Each number is 500 + 40 x the weight over the matrix's rms, rounded and kept within 0 to 999. Layers, rows and columns count from 0. Numbers have three digits each.

# layer 7 MLP up, 1536x384, rms 0.073, rows 672-816, columns 288-383
498432499493499489501541573460528476557468534513571474490444518421483553483456491566531503449477463501407514421485390540471482542520540550477455517505547507464442533419520481542447483534558413529422445506443552524525505455483458504499498530468472485561504551506433498510536487463489544547
518567596560467535521550510547472466541581517528534486483503497511516412518440451557418516445521528575417532510508529542470492412533504467510487530463492463460482500488489468532487505522450530533548493474517488447473520452525542521453498527477550483523433497564512514528450494526485511481
527486528561392457448509483457520543516490437482573507419501474469535444491477541527536497489575397470479577507556421495455498471524506517534533519531526492530453534497559495467405478469521501482481524522448529490453458572478435511492523504502506484483456499475530452404473437469529471560
459437526605491517436538502492501475536507587470477518443577410474520474472547542592517536487502433480438533419511453534473525571508519473494404410469487553553515469434513451483480478500555541510508504470480529445468497519526500526518501476530544443407513534523535517456510460534457475547
513511464617529533473584516460512512566515528483535583439552438488425512497510488482518530470485418519475497461452484481482466519495503524486483519514569470419447529453480569476508557525459520441534533531440516516491449485549466537506487526557531441541561540520469452508470512506533531474
519524498599525547506498377457566460552481517528486518413573502434526475475536507510483425471492411519524552486456498490518451530516505513514514487516555475426504495520471465551505561448479521431527426496506574534527495521560527477537456513505515505509507550520455531530506481459512533480
533542486481511499487541517506497466558560542542513504510541465458516510497532501543481474530471497486530442516520380399574477511531488454567458501535482599482454546446510537507505517498472500544523475508545541494473496483481476484560455464547465532603508515514462405469561494473510554565
520571506521468470532528478504506546579494520527510479518511493490500469464418528485493496521542482483491493518535432454563493551495472548544428418488496558487573467451500432546518566536538496535525455464418480540450472540508382499451548500493532440541513468472405502500493509464562475507
523542416482470529521506441423484482520494521532499487530513479535555519508479503470539494513436459500522534533515518529470540506514535580545532487532517539413471469479497513483451544496507542445471453434485564544464464559453557415504474497568470470484474509476519508501540478488420569544
498500506514559498503425502497476449547491488523479551463510493533480521520568463473417476531451510547509562453517494520498462515471521480466474494502450518543523479514553439538437517568479405523488514523499494466483459512487490544483527510546486525475505506489537534561562504483468473550
494466546489457482518585420508548375468497509499555494451531508527489518444485526528547490489488503469530500419564501549475510522500511461481519494443505496550480516414523496497516501522495550488485532548479540527567510536578495542510496500510518490536488552514504486486476469557470473487
475478485542362440446489509477586514445468497522504479494473482554533582505619554534521446571466459463486511468539487391511454471527522559502489470550517525501458592545486491483445519473491442510508471459431446519519541476537469530536509498537469451543434464491517540535499482454473495530
536428438477498507520446473457465449502556437436513529422536538479533472612551515561489430513536402471535640510459475475557489474533483461598538496517485547476475505481527506572450536521469497544457507511520536506492432503473493487503541525462490496499392536467528497571509458481454528477
561528459544560503448539564490477483472471526538469490502576571496524496451447442514476520434547480595527579546531515424575452499582484553555499483489486531409459510455556473552521501479488406521521453460509457464499479560478403491512541545466533556564513494494460507449497448522469574470
507446483536553495502465571493497506512479517531513473485510479531539463510550496529467536512528417504487459469472483512505474492527514566512506456527474506456453485467490501500484473478486448539482459550483459449465531463450501504470497533544523521559489453513540541560520525524456482547
502492498535438449478564443478474473477536497507562527469449439478432448536484501500472481494517471498564492477521501449552438486513537520480561558566484555467506451504515520484534492509434596484508475561526472517481489500535542536489557530558466456524549509448441476493498445528476533487
557472442542480425572515469491455549472492534467520561498543526458501498475512441551394458480505443488462449495474508506541508453580543474512475492510447507459501516557565490493495557509554560484512472468570486494472464523507430524454497457435548492433515563447509421560476422495489523506
478479521454486497473454483466570499566470488525501566513582540470511433555533549477459541544483499496418554472470496497466493515515485510487457520543451522529537479517441461465498464491456550521440474534523561422507431521501547555453490541526521488542470593520473461545522415464527505504
542409460433495526523481533451456538444486501540520427461496475503477497481504452542519470581475465517440499449504531461569433428552516515473475496506557505560547554509546510483470514543491538473476468426540542535455467544489540521508433547548452510519504475484477471493549534446485523564
511494474523496501520485475451461502503478469431516536535503519466589496473510473498505518470536539487455468449484557469474472503516539482479495474540477492490491484543507434550518476493555502546538469484469494491514478491502507484516469467387555454496485515547529468499505466574510507464
554509493540497468422541515495512523562570500486505505470556474457531510464461431508459527486483541479511493471475459533465470519489503516471493483505495465524445500431534520449537505408530475571495538442483479419495509576498492509526554569442524443431478514469457481514466491577486557542
555444472447494509466425525506495507528518477487530526450555515495507551487495490522520482585548483617429526458489364486522521545600478563497448491534480498494502540535446434483504501503497487494429405427477491533428419497511510554515492418455559488480489486483538493516525463450440579440
449421513517472469484425507466552493549460586548498566505543535526502471556455522497491485511480513580557519426544470517438504540561533515443498475465551485453511534484503468502471495503462528454510509556539399480509424457606521456499560524502459448511474525540486483479509543556528462437
538488506508474460497528401482550496537559462532557494482491532445581456515496432509420569474512542527474545479528494476443424537472498539489496493534407554429384455476482544562556587517489485545478431484460537463472523495472508503541459522529504519548556468511479519500554477535489519498
505532443474475478498550465517603534470518544466501538439452521543501456449530406545503532541490467494425596451470494503604497550555487535484449471511493524508498518507438449526529515459578444470510467448509531488512545500541501516440497525550500521505488524505480584529534444491422522478
609472539529480545443547517429552509516506510536456520447513493484558475447568442490507563514521446602490601387487554486528478554514509523490512523465519530460509503517500454494546531491524501515512518510468600509467577488510502530541511461528553452552483458487522459527519514477482504465
521502526567478475480552576421534529486517499472507545481451542461492429419463535520512567482493499494492564567457509421492510530512463542540448505573526521566424508465540463526457559497468469494499420504545507523443448609564471507518462527508541472451422583485491495458485481520470487496
524482542550535467543530414498524517524518582498493482517484588476530455551511415473397479552522500478495481549468467389500519509500456519464461451464421519482484532516565501471556504468557455517531487498501479422485541508512441549469473480547507458482535517489370470406549473494493502556
551523488489507457444429531489527470520491511535541524452494501484552535550503545540566448509597436478448505482469506518503484540503511498468511434543404481405547514429512523419495497522536551433523511373497522541498450494508482531490512431480501464493548476449496541579498475517550489395
512485489474501556500573517512519518504487468459490483439456512501495475502486499527524506572474477504492502481493547552497487470592504505468480513474524532488508471464433510549505548554544462519538539519514461459499549509505527526460511557507538447432513470413510462522516452531417497533
512509494455483453496479409467584542524471502480576512507515536498516553576492456436485498560543518435446555506473438481473436455557482537526489458510498534499518518447486517514543490439536460536527465446481461512523483495497562531445517536539572458479563543454442481467454502471535549487
544480520602556420458512486508514525569482519535497488419528518572520476554519467457516590520482487486436451486494503529526448544600450515517527498480467494520453556471567489532423488539535490438511512476431484477495477480508516550479484540556444469529502545475522519492493503569453585516
528475483527474544499574546476500531465476471486555527477473525486421449563447508487547578470483508543544510418520454489481484442496509495577465500497443533451521465492493507498515598520471443560550535573495487492456475502538513488413537510526439507480433503480419587504477481546390503434
529510496496510521525525510332492512503482446541538442495451566498511419523496468472511513498498475499473508506484547477523527478471495455541536501430506505530516519506577505517526472320518504481460488495532492524436529574493546454484456554509488520469498489514538520510494465535551461517
537499518534517467512462527511418409482474469455475490396536478545554433451529426497477545507440500568492614489545490553476500493483513521522467459471479485506419479464559502477426468541459457601447429540557525486487501514502452512431467613496504461450433543473570416515520406574470517468
555485463532518450499533539548505514497586509520560487530522494548485410464534523521480473427521423533490536490456491499487537554538522472505505460449511541466466446518511454522524524485534496528484486482523512523465516505520532525483561505482499510513500512448527507548478513498529534484
488527505543419497523452532445469478463515504456481543451500482483572454481506408511510447479468530464429560411484506475490477539465512595492500488577530544525521499517500431468547470510459528469470511529516456532373511489559512467468535587485535534541544572485525493482472447618478515472
485410489478460438476443459518451524473572492498511538522502516476517495550533473517462506569463515525515558536514499609460478561519564554508484457554541548536462500513500540514477497505543492520474503472519519538488475459532507638531506551512507524550466472433419590569538469477483545558
475523492475519556520485564521453481508526424503553534522505458506501513513419553456444558497534525470409487470454451458542516384479508445529495499563470487521522506448474565524530515459418567426491489495512532531430541494437519507516513525583472483522446433482478478542544475542535526444
510550504461441527415466459496538510513484506492493463518538508520479457520551462530461451461464481630474526420563521536510470466579523539472550452450537477492493501503534580490450487473485475461496537450529473480498496457517509461494487491499496501483501546478467537576484533509423538417
572552470507463494460428545422525473510553473497462456461496385456461492484462519443494512561501502514516551454485469489523515479515458540555491535462553483542532495574444500536516549470487572499416512498478505607504519588543508482516551512469553528446550496482539506560501497556479521501
528542467442496442477527575482526450477461497537536464471474500493458418498474515510530501483490447540487524431469521494481508488614523494491512453595555482474457489509471443486549568531526498515484470453467553545507577503490476548501501482461488506553493549468470551484538422549458505507
534539460463546439432527447517503510510491500538458525472535466486558514470455548524467519522486447498454548492545458418575585436464490582503471446573518512435442533442496465481480494464558439573482472435517480469479455527473543510527481476551519473445523562521497580488508426523506523536
474544493485521516504481472461491484507460495515541438456533501508524480562505559539489471484522483439458485450560452458565544468573462444529502443499497483465489638462502518529497484487556520519491536471460486518482443428456533507498525571558484480548470513515520507514516492465507535496
540566436511421423485481473483515417472468467517518550446500431488583445554469465544467514496533440594483571539528495454496425536456483508467535464498552540445461488514520497500434497446551490499433518478521441477369516573534466568507479542474547485513473482453462506499508478516494514498
530409473460435477516482432470494451515436491448557504458539453425540515498445520522505524497468495487483560497535534561540531485522521497482520446511471491508475483525528484513498522534496515572503479482554463465492482496483515483511490551438462464481477577425523472548439464525515510506
396462527544539462389556455520478527469519557530487561428505556473506514469485507514471458465438432511559529485519381458595464429535480501505529485496505501484514523475496568478498475518527404408511494464487455542443487493495432510520579461538525453613523512487528494456528498522428530496
485523481549491469517525557497476476482459447471466511495560530537470494516417487516435484454470516501521480518533506455461492506491508550510462509466512526504485500488493440503536548504467520501427487436535492425459539448517462481507490447506538483503500486548481460490537456486492498482
477543445538443460492586456486520521507490484492509498513538478496464517489465528562466485490535458467499541510559524532512498541542541579518439468501475480436501523575501484521512496475478551518475475516554505470484583507517491505482474506505479459482529503488460464529494471480490516510
540470424446431436540430561509453473553528488472524508494553482447523465475523461528509559479568541458515460486520442542460538520442490503481519421523495534502527498542509487522461586512493530467476521535571516506508461459481535530520552478430557487568462539499539471535562464557518484476
595445470533565503460527508510487535491503531528541508472535493538449416450446544532476438481549483551499517491522516516523515538472460574465520401473448552537454508412602507488507457454475492529547533515488486486504426507460477491458515513510478522510491574418446528501557542572480473450
519513529565447482447535494536536424501527511540488507414499498500532481482498501574450535474501541489500596475509476507452465495494550523534525516441456512490511463499550522557451562519497451504393494540544462550461520462546454480476485518462516475563416474433515431491474499522456439508
469518512525488434448514456514540553496451542451518558487518507517521455557390505530490436511608505531493493511518415471470400564527515496573510529501470495466433497468483418522465532469479503447546439493442527511485564515555435435465474520509509487535511480501522440448532468475490530533
526479494461443524538535459441462502497517590424616483508530513499509479492520493514457529473497495483562469439527481490507479502508504472488469436505496567479523561546523436584553536505515512557527510540540525494520512532484459437432487541532490509556547521521434433516488440483472515556
463488513532487423394552492541574554509534448442530550526528505500466432588518408463504468482502596546623499468539547419460591494484533545502467461535411502477406489438583471498346501513582405457457526451594525441437486523531465442541453594495484516452434536475436524493575442555383509500
496493520531483483486453597490539537507519502503495495508441456536540448452489428537544457446510495545476530513516481489460493554573479554505446509497506539475481518463550491516456462506578519483520499522488469570491528523555511565506565546471510518436548510408494532528490498524457540456
499533505589515440558560574525502464518531523509539479492451498468443426521506506547485544550603546510464492532502519526529484426537518508474548493497483490502468556496471450521457529511513593481480537507480446444537535484586636508452541518501487546400452505415548502459494419436435495466
520537525484477434491535480484545507529481652489607537485488520521504428496517495572495463512455540599500509446462471507509475527492475544439430410495484528471503439444520497519436541473492471496529500506512460478450515535513441581490529432572487470597557584467463559520501480515454508411
496491467495444524483516481527540485549499513515520561441505405489543414543470527542468544462560467495550510515522523482517448410513499481553448458469431494510505488476511514491516591485535424425492522526508521489495468517493543487497438535524541457455448425524486460504540502444436517570
570508476437521470442496476404484501606505492500528540436488507480600561552492451506461456561545471516539522483492463519496466539504509541588517380437480546478507493483474449522480555535545461469531436507498424522504484555463497519568439545557530481405410514410463485550536472574472565486
540495462511507547476451578455534501492490500478471473434556488460508442481526471521548489515471538595465545491484488459532479495539527487510420478428516568454415470558566480535533474498555500491565405494547468493399515528603529500460503486509446526512477502468523433510436530539512484533
535483492581501509508511429520519540519573598507447554423529536454483451525541466555514591460470479514519556499519553427418520510533546579506486423435477523481412553505482512411532556496556472514479433449469432531435416527516457495457498558536512427487450458437498544455483382440463524411
521457440496542498449496484499451501542513549509522520527603510564481510518468461528493458501511510504526561449573473503548536482487498531555530435540528467470502495483512442561504542562516538537425456499467497510453487570565468474477536487495518557514516472494511485512474470469539540449
513482508397521476472464447489522484495469554495460488456481475524504438561490480515490481602513454488494551522480484468536543429530520508492434489521499477524453490528520491566548521513516511515466423463459520449450494560506540480436559456465517539490462529533492540499521495522444460441
513422430534482545490496529463482502527470493522496510516425402497544458419531440565512492467559515552472478499517520446506505467518516546517420479529478525570523537427435524443464534484487445470488510485506506496502488459441486507474526515554521439450461525459402491496476500479526486563
507422534505521509533481462452480449532526525563510495521508518527447497515532527567552527458456486520604563534549486506523502550485539539558494523536534567427452548489520484574475539479532479591511434456505475519468447548496469531515493489588524480522470535495547521442465494492482554503
545505547640496553473485459489557485496555581470555514461475507584478490519513484507422487494509478520535482479474496516577485482449551501505551460486491496429432507505541497547490545488455521507503484519490451474532518487528548492512447548534459540516510435575541498498448455490427493418
570542534623583521468511551447542520489446549473538520467505496480470448533489466509484485440499482573486494472476521471497491428592549504473449445525479472499453550475454427470514505488529493523551391462459472499465502520427521413560509568537532400483554490483533425570508504506493548522
467506407502559524476489498498479499499556585473508519499490541387507362462473498534415578502469466590445547508490491490519507549567542484497527486468550492407520551524484450487462479467484409472535446365512508541508479479584442493457549542514504493527538511482497520471584499491525514449
513449555479516510440483480473525502502557453474480575375570504434491456519585443517431437484531484472546560486503534476550400568541436613486510551527518535405512487476518457497465574451475513369559492453438474418468527569507512510490498485517588488577457446503453457454540473461502504446
523462468523515551463527574469510462514493560464517551470577485453483533493532539546475521489505442576553485547499503575532476538526538495573462470511506517463523466432462494531544484521549409513506505488435476424537514490504474496518484479504520511505465535544520481579495481534479514505
495450496490537517450615531452474398582522474565529570483506482505474524491524517527419489511467501501378543549516482471500487482517463526485454464464501528508435528508522526563524571499469517511494483516494491504512505538543459520498511531597515498494505475475488507436492462526509478509
458409498516521400478505529433514449583539472477535550484502486499543540587507495477489484502521521521442554481440449534534490534472475460467471461530412486553485475454499520537437467466451494520498505510558488546468527523401430585503542522453507438467541524504484534549533531492507546469
492490498475481463489406512546535461496522482492484541497506540489522551525467411505556495584466422514481556481549488430475535601473509512509467549484471528467494524468555505469522457559517483502527434412549522439472518451545423481485484495486496440460475516509532546428442475486481486452
519477510545567493475477514417533425505550529554457554506520371500574529529490545604570433603485397457550577492514512456473466406505477495479548506506511481490414473433603540496489534528548483547506515424463474471511524483491410450491512502482518611514474420499486548558497420452505513484
498414581532520523410578509519513495524542481510471547501553549558538504531471548480495492476502541539476540536510470539509474445491560473524475466450534444531515470505531537527480456568535531521495471494481445419493500516565474463471529485458510517502496500510475468467513506522506571464
521539472466474431484428508523499525474513482565535508490521437535484488501500575498438588565424519489585503516526501505450430491457465480534501448505534534522526454459546521530411495485501506505502499489526511494508452549508472453493547465514511502594458474513514495572482436495486515570
486472455447435439446452419472523494500427576454604478486463449450511454541455469540505543572522445529532513468454451513445483514574496545436537486522446576509544519514580510511454576440494489551469502445545504510473446459475491511435545489458550547524491549433499540556543466499503494471
485503453425476475477403485474448511514479461481522515546549540533537483483502530479386429469478470495558486505546475465484495468532474545603458493450469559479505469521461463529461510485510536439537475481481496446524542464484517509423469446454462534542538523506468525519542436514505516579
442462539466547469538441564490492505503476627536554486420520460495428520445499477478525446464479553478539499474459461472487444465551553516533516458536428505486533505451482487510473493546502483551496481551481441519463486483501525572525555500495580538539488519537482448495504478490449523483
574471432548488438531549533481524455438469480573515466499510478471540455437452484520493482536446543477508512508517532422476490452526483489513497520542531524505512472456496494480488501512498499504486475426457475536430472551515458467467506587481470526546487537455442463480516465492457489519
556471453492524516475556454467499530551574484481495516519519553529499436468508534614472461479543471572522536506488485531479520525515497567556501447459463485538496499506519471544470553457482512412501500530528401506493500493513517530490492609510540487487503478501518510452450509521522525494
577463483505485529489457496443490459526499470473556455521524476449498492561495500485516591527530505452443496473549501491433454522510581478498437518574550523459487517470615480538466428454464483475480421445457503601454445482503437466471561415528499488469544474522440464559516413505497469459
526533517512476468413499446527531547459525540495561466417484440481527472512533484485528468517546499544485507459497475429490489485524486538491437527533529520479465540437472461538541453405472421524392498539481501487494512453529471528510586534567511488535551561438480485571534455577499488508
591584500480474436465463489543567498524532462492516470492501515512569464492504464530430483523535444578448529473442528525468493515534556500538478448454509489509489543433554608473471539545493472456509504528535476576506495494506471481504472571558545512540513512511498479505527502449496505518
478494488483500461535567557464566497527488540536487472475479469497462529479543451530453512487534435528470564541485558492558508503488543511482481477504496527517438559462508533479456489488506454486518481451516517469459432519466536546420552492556539532505472476489487507528519506505514464497
588496513436456511471463480373481517510492553476499526529422545499378482481459434546484542564458497488448515514463451465536585564551486474551492505476565494464470459522485551512515487504493484446537488441535559600504478542506502524449499514393516457502520526499509539513466433551498549497
614499558516491450494583491490500486508443504516515504462471466486449490501461489501500523537507441533462521475478541595490543461513540479543466504456515499486403513514492535543506479485492455473455512479507523531473617507501481524471531508502484476481533452547503551514503460533522498415
498452449450451442476481456450508494518531554530451467448505545531465533481541486521513506522469473502502443526556520459515528480462491514494535481479466444466479511460424498578455620470517456580500440503469500501490528539484471594474548447502495515426505482501465523523499461480521505525
464443446544491435530433569498477558503507508594586537481454549475543478483492448539532560567443479584478488501483462466492454512503512507486487463541540608541492452505548528524501537505494506485463477471467538545463534518501570570492468530500483473475491437458560596551569505507511471465
457462502504419562515494522504534496484469508501510462514549451487485470537549516535506418482504463495494464471528510481445450503511522482535483511552462546545521469489456435526487571484516485546423509482544498441497427515521564485488487519540534522519508490528505521463512462453445512513
505480498487518470569480492467468469480477494512547498488459525446518485487525521492470609544523520497508467525503475456492493487539509469530478481522443581533513497522524497508547512491421498492455539452518522467479554541498518497530463485533600492536472517545519551480521456486483490542
602524528536549540532523515528543531508496458552572535441535494530540511514559501492464534453480537509515517484473485450470437502532441473508518548527467460455456504417503442552494520512464496483578540491517517471482519504481562505511546533528559464479530512525506461488581449499474552494
449543452557448559526482506440542494474519498490476605466501514426463408536499511464538484529502448490470549476571522504522511474491529445588518473494536585456416514472465504531527507530594541510452422483489505528520500465496558455474503562541422423550518504470514448538506459463498485476
506525510523408426503536478440556532491474517534513511478553447444484491497510514559542475580466438582495513428487491495550549543510533533467502470516527549499546491476455551493502487556469491498516534445443441513443392531494472532555529588484523465556454498492521479555521503484500575558
517445559523484448442490519518589493460493454537578555510508476556527504502533471580465549470454540542477568430478486533526466464556565486542554483564559490471410469480522474491499509471552538501451497460469562502508462523468449521502477530543425501494468495490500541462571485532529469536
526491552495445470508486484476476503489489517553491501449484470474560484491371479506490535475613581525483580584419529530515528497480540497483483493492521476473466569527513548453461446493476439486498501493502471444532463455513401544501478519474465516610507511490436525484495506525541500522
496462515480463480507501474498530485570493487477445517551549498488557503546443527524444505505492495503451511420518486446472457554487469449526465491520448532446503503496532552597469483526516497518533485497460496563463458547520516542444431468515549535531550437537507563593512543534560530492
515469545506425551492486524480474506488555506449433496508550485444498525467513511542523528482533475509527517479524483474486517516484551521479504500527513523480447473499462482515495536491561510530462483487463456475436464455553535506516555466541457520462497559512508513539531554555469500446
515403461467483481461548417433561543460521471532470564493522505469483442542485580521474459529419469481437455464527534521506447541456526474559490467509519522471498518528529456474493564450512467484446429431449488537498506551509483532476565578514436524501537477465440545609519480453489503600
498472520562492497529530568489557463521516532547483498498543398570524515446468553477450454471466540441457563500478528484473501546474493457488501451477464511422478513528466489524503510445484504503514521521464486479480529496476509478505527581587517450524535531600524459557504500457467582549
555552508473485510547455496519537463555573498556455530450491457526504481482479501517389530535484499574430494482534478498552502514629515556490480462468550519482469469520446510472508533468522539478483445492534517525445505452457456515473527523490509467499477487526547483493524522453471566485
489510475549412470480485565458577459505575451473497576477468493542456432546499421530511542492455563497421518423541497512492552439466513472516513443500558503460509529542504448557509558468460499523479435455433447542431453503499570520526438518462450441452446510506560475464521469532461503476
541476484514575520422465532550457470523539575416551574502548490437449566514534483503500455447454455544519463496539465415470452536466520518541400504524514516480470522422525516529525567565453449495533454486445509484453476492468484573532523483523480496406508483506450517489541524570493533478
538564482494581404449558472423509484489508499443483541443540503470522489541510429538515512519462525474425514447517496493566449487526535548510482442553463478469512538458487482518458505532536509501508517501502400553462557528508490550488505522546605546509491495484493481601452507521536493455
469450501508444485436461457514531567499554510487485493487451453529495577512449518477479441483510521482466482448483515464505484523510578517534494527510510515495445601509501414456489519533606532445495473458472530480490482505466521454536492463498466590401432533483523473493495512478483469463
532466514538478470439506537499511459514460526504497468444465448450546494516528510534534492524525521469514456465515521591519497544581529504465505498449490441475453507514410440542474554508553465573508478569545482534530576489557445490532509421465480497511447573460430534475510452569472524507
543484544534429499472560456480549397485466568542500476447532481508473528464492508609507544499504509493543541499506496487469551488528487527510489571490512518514476484508583556488460520515476467542502469470486503513530449520560446495519410528515538552492571538537525522508495541563515549546
494470439534486478486506491497505555454560534470496492506470489504584465473530507541442528499475467512508469553495467478550560551562524538519477509484479529508518512506460421498527530447508471484451506472539483510433526533524520509484444573557554486510471475511449480503547502501507547518
496496473474568446491520487513567537525550488505571530524549507438453444454464542476460470502492441482484495502470417403526467512563474459540507477533496517475524476452513443564526554498392427517533413495455498507494536560538492551501456461514499552465503509511457510522567453458529532451
531464529459455466524474470469559481512479512514490488522593482544490522525451467456505514439530542514542486509498495510517513504626569476494538484499512506499562506526518469422450475493504436471507531479515579498478386452509484504434508451495546501527467590438497531483491436480488512411
450567427509499514451424505443540476481455512402547532502566492552527537489501474558503533479508562459499480410520507471501477499524483520496500515488489503516524471518457435567486508517510523524480495518553541472499462441453547556480538438542553459563530509541523469481536438484545481527
509526496505427489413461537516525503536571610526467489484449573457466482519499489516490483471518458514449509447515476515470432558492499511508488570557454557451481479544494470483455496456432533433523544434470516479483497550559444605497562453518577510447488575506428567445489511575482472470
509494502586512439482507525516434398544480536516485500527509490478518503501520531549482477485547478523468525476468464505519455580530513539473478529547514533480516472511547473521547478566450471492508452518451499477448569441541518508420526534541519550436550489476507498458536511522466546509
507422406538530528511541477448501523449516587508612555449526502520490505532506524526434562493401520537441454463544467496480531506510529544453443506558493530467487484423565450545451548481486503497530484475488485531441518539507522537473520498521496476526504465468459494547480475581434549465
543422461465442456519545539506496455478551538549514515487522503490498452458414491497516531460506530503442518452505492486465492529552601502515436437535529637481475570492521524507486600427474484370456546472502476526461470517553463549455523471560543476560458494523488467481533458486458555532
487427517538468487446589461489529544547517559460569529504525535452533522531491508553427441429412437485468541519458495484446552527477494512478494526492399587518480491486521468521448532552498442465429524475533559425484509425461503546430512483482514474452415556479471485554471498592502490574
492537467573440509403478484505530473522443501466539576527532430428514490508474512584563537493559453474503500406503492517506533548460491511499498529558538491453473539535485441486505594529454492483481460493455544501451540541469475487476483561513521563602510465541482513474472501507393585528
508494399462432389546544440469486538492455536538565538454504537511564476489355503522503491516422486531490532478508480499510408511518465493552480445471498493460536494538546447481437515515477431523475565519424472441421589555524495489490500564516504434423508523514468573549547480478420553458
548436499482577422529435543535490475616558533431555529493494503477541502459555468498560528614483518507422519549494485495549519515511496532497488466463478547532452517515504472503542530509446469519481453448493496474537505479511448484527532457523587522522443523513441467542544455529564467487
563437516502479485519558511519489503503540523612549523518582556523510505529424492513548534484524486453517572506572533472494459484486536456473482488480451466510453503495494432444523525495500438474486485477498489560530473563572477530464516551500471500538409554481460553493495432569427443435
494610545510490442452480451503433463485479478447521544460570520473447452497475399530478537565474552482492531447548508457521411494503487535499471532537505524487563531547528517569498591535494528476454513553573426555403479535543534530549521533545538525502497494502546492549521524503495508398
555441493512499552448488566451436540534502561599492532487488493442524467483599461568533543537498448528409516492589581418582513545503616545493494409535509564481467515482519504527496486528529480474484476478448472421511513522507522561528572486534547501506520556515507543547449446496544525474
449526480518445497470488454505587535539583544487441519446556471473443467563513453502449441574407524507443562436524475441471494548479526501467450470461520526457454472488522557501498541482530521462517527511495567470488508505513527560450467501482528399529449539532510554482552490513484452443
492417524467596454472483381475525522555549505534502496499542437496547530536483506501467542488536535487527564533476486462490421527458489538538455456544456505516542456573475431509457550555491466495478494518490492590521523518422520550483422465516497505419523538525506460523637471496506511533
535501512464488527460443561496571466529497570549546515523525461455523448510484507560497494491491438459454486457538432507478462486502494482540486517472601512464455550471468519490540513527559447581464556501500444485524539507533458495469509531555554448494513493489459435495493462489511494462
567491517492445517524529520465464546481576490534508489519550550581422521475440449559513468464585542575578529492541482469456444491482542546548454527497470559466397480531507506475515454488501402546534508491490472431508477507517542519453439509544562506559511490461525494470554504499540549452
466417545461478531553485409445560504527520536477464522505480508470557475504493416491501498456494550439428518505521565443520547494520562459511488529529545505540475540546580528432494467457542459489508534449460547513482422500473485437483484435495547524461506557462517490561520506495510480489
457507462529537419490480430512479552514582515515509520518523537546528488526499447523559544519464552498502487475546456463481560552471459463479475475511479484456494463413523529519549505499492507557445455546542543430474466499532556458517531524524467512518405519478480509547507436506492475506
487456494524466476440501443494527450605578445527494524493561506455568414505505491543492488538551449493521507481523525505569456482496555459536473530539463515495494501486498597527466465521535472501520453409536476532461462463464423499537430534478487493518519512455456514472476502482485531537
587399441492577508424555446516590529459516440460551525548578532482537520490443465492430426477451510570545509368562552518504513446438609553620545434481448488492480499406585368624355449472555488419503536459475443487449613512471536455464525494482612527490443574503487430556529419472461453409
512476530423419481508481533478469496480452507539490550473533503516551517465487518568430424497576473464528605483490455457493491520518579496531382484489445548553420520506524511524467487539539544504530479435543454518505461479520549487514496470503520487475479556474481367538522424539533506542
556464543551434453453534473512465525497572545582499478484514470477445517483489511528499470521502485496496548473509469520472494565498534564478498493572514507532496525509606465470547576490548428495515491497470460523439489493479487495473547530499464498449444568431516517508536511478405500524
513509515535427463545470459523479538484480568510475466432551497426489496566525416483437528529540549481431567514493454423477450511467553519515510563546495512496541558472470499578508515463523489489479440565501461433465528505519540513467512442518515512516469506506452448566534515523456527502
528474471443559466522492469539405440477428512549503509454546529492559515563493499491496543496473437469476431425533462476416501486540524559487549409504495501539504575476531508507397462447498505463496410480504559454522542483567483539478515476512498474522487528429467526482515440466412527510
449509514529544443464528461509433524488551421497554533498497447527520522504498515566456561507390464443481541451512508544471483527476532455571510450549542458510471498549516536563441604550497450440486509510485513511479502500466441502482480525501524466435507497458476549537476500482469503519
481452544504491513422513488465573461517526540541522479491468558448458449562556501418509438535490565594466540449522500527497475546448577484504456491486491473526473447518509486489512500524485487474545545508508502581460477547505484498489495531517550513509501585416492518521507476497435497439
569457582475408521543474539494523536531424459500529516502553548536515435522536451580522442570520501484497553525478525499556548524568526481546469468552490459435447563524526440524488520504451505532461475534557513507486484459492451498550497657521566421445489516480460504465532446477510502498
555529457464468463508434530504516524517478510548535517519560508510524516599531423487519512485504517498444509509511476481514453506592490499508514556545444510447511525519557496538505469540486474482545467449535463485511443426512461472468489558530546488513494514507521535548453495478539557488
542475450514482510480527467534474451593557530522573521517519485486501426534489496464506496450608549550524520518472453512505462477578568459568453491464497552379509500439468547493473465556545490491557505471558481506473485506444518516425516472550562449536541481483443503510597481482497577517
516465471561533452507470501507429431473503456546494482502519473496500488540545436494491505434521517467484493471497497494459481544465516497553487456473436501527469466448465508439506526497489465461497473503448464474534510505523532595519526559474528458515499522417480524492545514579472524465
551533449504543451445513427521509508495504532450551537481516474504499447439492541482496513457507454513454512485497450500561491536539523616468557439478479537450420549478463506538408474490487406480536445524482523446502474528437484562547499485579511433474506514515462559531544515526480491425
464517449493450462492511483482491484479520522543473520459520457528507470523484478566499518516447506470465531507532520522496484560522469470507450461477462534455507458443490525496469483530465492498501536551465456528471452479517538518454413536531565512480463510550482512468491501519444501446
518460449496540480465551500448428482497528453538547476451517461465416557465557457509487598497511591531511535476569476396450482484535509479574490530487479494549525520511456462542589568522530523451506512533456487436468524516575536573477482456494484446449497505436469439516552451517443473430
515401513503497552416560469530584545487475502430506490508572526470536532561495522546381467500484493559542556469490560525450571545521541474516524401548451501457467496530521457581521576518505551437501478449524435461471503536434489520511440538482555442499497506547554535565528486496490463411